config.yaml
n_layer: 17
n_head: 4
head_dim: 32
norm: "layernorm"
positions: "rope"
rope_base: 2470.0
attn_scale: 0.177
tie_embeddings: false
init: "uniform"
init_std_o: 0.0258
lr: 0.00202
warmup_steps: 243
steps: 7944
Each number is 128 + 24 x the weight over its row's rms, rounded and kept within 0 to 255. Layers, rows and columns count from 0. The size above them is the row's rms in percent of the matrix's.

# layer 2 MLP down (transposed), 1024x128, rms 0.0192, rows 111-130, columns 32-63
size [ 11  10 345  12  10  12  10  12  11  10   9  11  10   8  13  11  10  11 188  12]
[[152  87 120  96 113 100 106 125 108 101 133 157 113 146 143 103 139 139  72 127 125 110 120 151 129 149 139 132  66 141 138 103]
 [148 117 121 166 167 148 168 121 138 128 136 142 138 189 125 159 138 151  87 163 122 130 162 133 132 136 135 151 150 142 190 164]
 [112 149 136 129 158 138 137 130 137 123 132 108 135 126 124 119 142 134  57 146 100 142 114 140 103 176  97 126 139 105 122 142]
 [135 119 151 122  96 129  96 123 116  72 140 139  87  82 159 119 137 133 134  85 125 125  85 148 130 136 107 158 125 125 126 106]
 [125 151  82 130 122  64 124  97 133 130 129 112 127 164 164  94  88 115 158 116 135 123  86 123 115 118 197 106 107 121 110  83]
 [170 128 134 116 102 109 123 166 152 114 153 143 126 149 173 133 141 132 115 144 150 125 149 155 150 148 132 157 132 166 132 112]
 [105 159 132 113 101 101 140 119 123 142 117 122 126 106 131 114 118  87 145 118 129 137  92 115 128 106 108 155 132 113 137  84]
 [160 129  91 139 161 158 138 146 123 124 148 141 162 159 137 162 111 138 169 161 110 156 160 131 179 107 159 122  95 140 157 150]
 [160 124  82 126 115 117 126 125 129 138 142 126 111 143 140 127 102  95 151  99 119 112 110 161 151 113 188 130  83 131 128 102]
 [158 145 165 121 139 117 141 169 148 114 162 112 134 157 113 142 135 149  82 120 129 106 160 111 131 186 133 118 164 170 123 144]
 [150  97 137 151 158 123 153 108 134 142 124 147 159 157 143 121 150 150  74 148  90 114 131 127 100 166 119 147 159 142 161 170]
 [115 154 176 163 106 139 121 139 127 131 138 125 101 124 140 108 146 140 121 116 139 135  97 141 104 163 117 157 173 152 134 114]
 [155  99 121 126 146  87 139 131 102 147 118 151 132 112 159 147 135 131 123 124 134 109 150 135 153 157 156  85  67 165 120 118]
 [155 115 143 146 114 122  76 134 135 154 103  95 118  92 134 183 125 138 121 110 125 123 173 129 127 113 133 137 115 154 129 115]
 [151  95  99 113 141 108 115 132 114  75 125 114 125 194 116 134 123 120  91 164 112 113 120 115 121 136 121 113  92 136 125 116]
 [143 129 120 102 117 154 150  90 131 151 133 127 121 109 121 144 112 132 113 134 125 147  88 134 136  90  95 143 130  91 167 170]
 [128 120 124 152 133 122 158  97 164 160 102 110 164 143 129 107 117 132 157 128 102 141 124  93  93 133 103 129 158 119 116 148]
 [143 161 144 151 157 136 157  98 142 142 138 150 138 149 144 119 175 121 117 153 126 175 122 126  70 166  87 168 189 151 125 136]
 [121 124 139 159 194 182 160 126 149 120 121 184 139 120 125 129 136 103  86 127 163 127 109 138 133 107  98  87 134 148 120 111]
 [114  85 111 120 132 134 156 114 113 137 121 134 143 120  86 139  92 120 124 135  93 113 135 102 157  99  98 101 109  98 113 150]]
# layer 2 MLP up, 1024x128, rms 0.0322, rows 112-131, columns 32-63
size [ 11 393  18  14  15  18  13  16  14  11  14  18  14  22  21  17  16 174  18  19]
[[123 186 152 148  55 132 171 146 114 141 163 106 143  68 127 112 125 129 221 132 157 139 188 135 130 106 122 110 100 133 132 104]
 [102 134 125 110 132 126 109 165 102 152 109  96 144 149 126  72 157  80  93 118 105 138 134 120 139 179 108 163 111 162 156 129]
 [117 173 118 113 140 135 143 149 153 139 129 141 128 100 112 170 110 116 106 145 131 139 111 133 139 139 129 147 162 123 106 160]
 [141 157 163 150 144 134 130 147 146 146 148 132 143 155 122 138 118 140 224 133 122 126 143 150 134 147  93 139 137  95 150 126]
 [120 179 114 111 167 137 119 101 135 125  91 132 142 120 112 163 133 150  76 123  92 171 131 137 137 146 104 120 167  79 141 143]
 [132 117 128 102 166 126  98 127 117 116 120 144 122 152 148 125 168 160  32 124 131 166 132 141 140 157 143 136 115 130 153 179]
 [111 178 152 114 101 126 166 107 115 115 116 109 122 122 117 110 131 131 105 136 104 158  91 110 113 145  70 121 146 137 133  80]
 [115 173 136 115 129 120 157 126 144 121 117 124 131 100 106 150 129 106 194 126 117 113 139 116 107 132  99 125 133 112  99 115]
 [129  95 108 142 116 129 130 102 131 131 103 104 135 115 114 114 123 131 156 132 110 122 168 123 127  91  97 102 124  99 125 100]
 [136 178 122 169  79 166 171 150 119 129 168 122 138  94 135 139 134 105 243 125 160 134 158 142 135 103 154 119 113 143 138  87]
 [142 144 106 118 136  99 133 135 133 136 160 129 134 107 133 137 108 109 174 118 148  97 137 118 147 106 130 119 138  97  83 157]
 [118 182 127 135 132 148 138 129 128 122 104 143 131 134 110 170 127  98 205 127 106 141 114 147 122 129 165 127 159 114 114 105]
 [ 98 143 134 106 137 118 158 116 103 145 119 121 120 107  99 164 124  97 187 139 147 134 127 147 113 120 129 128 109 144 118 104]
 [122 203 149 151 108 153 176 138 129 144 142 127 132  96 103 149 111 139 226 139 131 121 146 136 138 116 118 128 172 106 146 111]
 [124 142 136 110 131 123 127 154 120 117 119 126 115 109 146 109 148 143  64 122 135 177 132 122 139 149 140 159 115 157 134 143]
 [131  76 122 123 106 130 125 127  66  92 120 114 116 140 145  98 144 111  76 103 107 131 112 127 125 115 106 114  87 109 154  76]
 [141 117 125 120 146 149 143 175 123 125 140 135 142 108 158 129 134 169 118 119 164 124 127 116 159 128 192 144 142 156 154 186]
 [133 109 131  95  95  92  79 128  72 151 151 114 140 172 103 122 132 132  99 131 120 129 143 104 114 163 159 159 121 138 137 156]
 [129  81 126 138  83 125 132 113 123 116 122 143 126 141 138 108 147 129 110 114 142 120 138 126 123 128 148 115  93 149 108  96]
 [141 118 119 144 149 142 126 137 141 124 132 143 137 166 161 130 164 160 109 140 177 154 151 137 134 131 196 122 125 164 144 164]]